config.yaml
num_hidden_layers: 14
norm: "rmsnorm"
rope_theta: 10000.0
rope_fraction: 1.0
tie_word_embeddings: false
init_std_qkv: 0.0303
init_std_up: 0.0303
init_std_down: 0.0
learning_rate: 0.0119
lr_mult_o: 2.0
schedule: "wsd"
decay_shape: "linear"
train_tokens: 253900000
max_steps: 7839
Each number is 500 + 40 x the weight over its row's rms, rounded and kept within 0 to 999. Layers, rows and columns count from 0. Numbers have three digits each. The size before them is the row's rms in percent of the matrix's.

# up: layer 6 MLP up, 1024x256, rms 0.147, rows 96-115, columns 0-63
# down: layer 6 MLP down (transposed), 1024x256, rms 0.15, rows 96-115, columns 0-63
up96 096:529505518568530535524436551447486469489511516523527542537500509547546484489540482462528564480472398467533485438407498501520512490508485454496530449465512537501488448571522526495529553538532503
down96 097:526509466508471433459525497504470503474516550551539504498526539541432500524435503594587523495505543555530512568522488525468448485516499516524533475554519487488470516458480499478500540390457454
up97 102:512479560522481525400535488510511443518397523461463549572532496508470482561515464478521483443448508482519471499566523496508478461532522465527540529515526506529527514566469484455476512507477491
down97 094:531527465547589538554451493436471486524546522443455513476489456455540467547490519474533508521536543497504473538584479523451516524490509570488531463503440501541510488474491520491517479471517544
up98 108:467490521469493564499533481447504434449536570512436477501610565509478438493525432523523528501564436484602502537518432506534440475429462467467524491532465458470484498461470570522513397492459502
down98 122:520466508426422616498409432497508512501478504513508495504520464470463482520478455508513530520542421550500506476519518516523440480518530560484557451497420501531453508429429586512503431488501463
up99 098:511442515497478542475444522447566456525435468470556481552592470500534507534415513470492503505469560546513514584502506472395529471492458422521485464519528464488550536448483506519479493493446480
down99 096:517436556518542493523473530458473533497418446523453498519478455492580539487464498490466464485489533470509470615441515459506490567430547444501501432541513476458463559465533501470518460497508645
up100 094:530473528466485492484508513568522462470467546512492457542487542427516557542521496523470571517438529524516470486539502475459450467583548479494466647501514448518493447467498516487504555490510454
down100 094:489528537454475497466472488514461479509551557503519475488524486475479508519499428525495509474506443457490518506519520503584566500533447459476504487510517512533486550451515430544424582448436549
up101 099:555503503424513494429444551537592516480465452497447492518473501473470455514480508474471530514472478443507546532495594516475511552500503522482537554499481488484612484431491503482456558529522449
down101 094:471428526565498431509431491489544476533566522449494504523457562483497440545565487457454535498499507450449485478508429464425476518502454510458540449515475486461424519554493597534592503507568473
up102 099:518555494475503471497554487460504491479434531498470489528495493521542450535408393521437523505518473464578426477511563534454468508458469477525496451572429533579506452502507504515486444422460541
down102 092:503527457422437540457460481500495518497520497536422505518498611514535477463531562538580533546412459526450570481476539444441505472469480542428561511478476496540462488493454494431457495534509502
up103 086:514531481554494496536529463508509488530476478442545565515457523496473520484492498550513572489489477501471467558533550502511483400518516442474550430546493434520514403594446525508470515415557584
down103 083:522489457436594513534455503579453499469525560508516467541451470537562521517475512545473505554489511511529489525480567483468488522508479503520444536478523556494513532508493474448519511511436554
up104 109:540452451431533482621524463445524455489502506501443488437475480511509512577459538482507474526538509511497497513499482532456525506455556509558523489535482476496549420496536491496499530455476554
down104 100:436505536482412501506486426547482519502465559503487507525529554503505500471510506453519564476452575471485410494480449452419517495404468511575501469509612486529496452539495535524468516507453497
up105 098:504443471509498492487487541472574498479470497523454528485464524490500450475450482450470551439475490460451472472513547529481537465452522529470442500525480491530465429547553513453397488547508475
down105 097:518542539472481507492453518529466532466540496516588490426474508585476533445510473496465526498449448558441477415537513539469534486453553501473508522526517434521481558438567501497560557497531404
up106 103:538529460510519492494482522485511463541422503504556501488476527475467495512445442479496496448520484571543498451579414526467462514505524527458507471457479494485452483466568539549543514545490481
down106 099:461468479522463528500526522525544417479496459443556555596489543505490529448481532479426486411498538539496440533516448478522545484505518516478464422532563471549551521514480480562503464543460501
up107 097:466582514541451456592489512468416568538513453484565535508553542500481462480555461520540516534465464488480487507567481488445446504536525498470511563477477489413565556513501477590458457490524466
down107 086:521492536531513460547528437477515548495568505485476483533475483568497518487457431578517556491485489524539471439433378527494521521568517465523528535535504576518513499523562445507564475539564501
up108 102:427481587474487468417510487482496466529589541527405469489501494519438507466461491531495454435468489446443471478521580527468516421491511549495461482420479499463515547421541555520449524517525498
down108 117:516431479509487490528526567535447546423487452491481447458521516516493465478539475524506496398469591495443455494531494469439535513561479551453504530553499566441513405535509461533448460535551513
up109 099:521458492510469476495543532479533521515442521514515473545454510517478432583423518578496441428539523504464433477443481488452560516493474456535498548447538444446465465484493555503517452550507451
down109 107:479511465466513496449531589570461473530471475494502518509436463456505464556497413508535459481509527525431493494516518536434523392473581559496559502522443478481484584483445515524500450499537476
up110 098:476448494458507549498475486466527518466418491489488480483500607469515525521509493468473518492507454495493485525505415468458576454552512478497460564429531481484472484509517510443489522455526541
down110 098:553507534478514465472406442432448564437429451507475547510496537418439531534464504440488475468530502524464500522482488602484508492539497550520559528489523464519480428501518488473487509504542498
up111 111:487425488473518511421617562488465506452507503494436464468540401470530513512514519490616507466547472501528503496588486533512483480563503568563420531507456488416531560500502492554488486474510560
down111 120:509425480533513463555505505548518543486463516487439468476498491476431571514499470499477501528509479502440471472461499455527511526539582474457486547544504442517530549533499445497567442465516505
up112 103:436510494487535558422528532430460499485529526478480474547460471440465509502530544507468473513505509494489500532466519507503550461550483511566541535472519526504514519486462523556495471464532505
down112 100:528554510559552573517503463507458448491507478457526484505524473503547460514474479485397570546512514442454520461389475502499523504488474554459507527532504598504462574498498494506516490570462490
up113 094:516556543485569513485444527533513517531468572489521456468518532390521517550568503492480503514524517519433515436504527490487443554413469518493527499565518544462582483492614537542533508503414500
down113 095:541495484551549471474476567530510469444485439504515514478502510499425488536504530432428452542518511528504528505471557512514438520414481457474540501480521490517501493451587422487494487525531515
up114 095:456518545544518510535475517524521503531565498471493500474488556432488522437524518469525499529382539427503476490469510434518514483568525453494465565487536502446514487500479512465486480506492622
down114 097:481424475514486509498494530510492455535554539458488517584532443529405506451539499479432407511515487470526570497459435536549522458484528423511525494531482480551517462516494493461497498458496496
up115 101:538429568507536496450460404495461516497480464515516394452518544461521471472522512554491561574472567534493510488475457534483572506608443468489466568445538460544502568519491525440493466580521513
down115 092:517483485490485449566492505546492454491487505472544481462481570594664521513483537477463465415509492520449577551503514485481475501492489460502450483569564546502477495470526529551528486468498466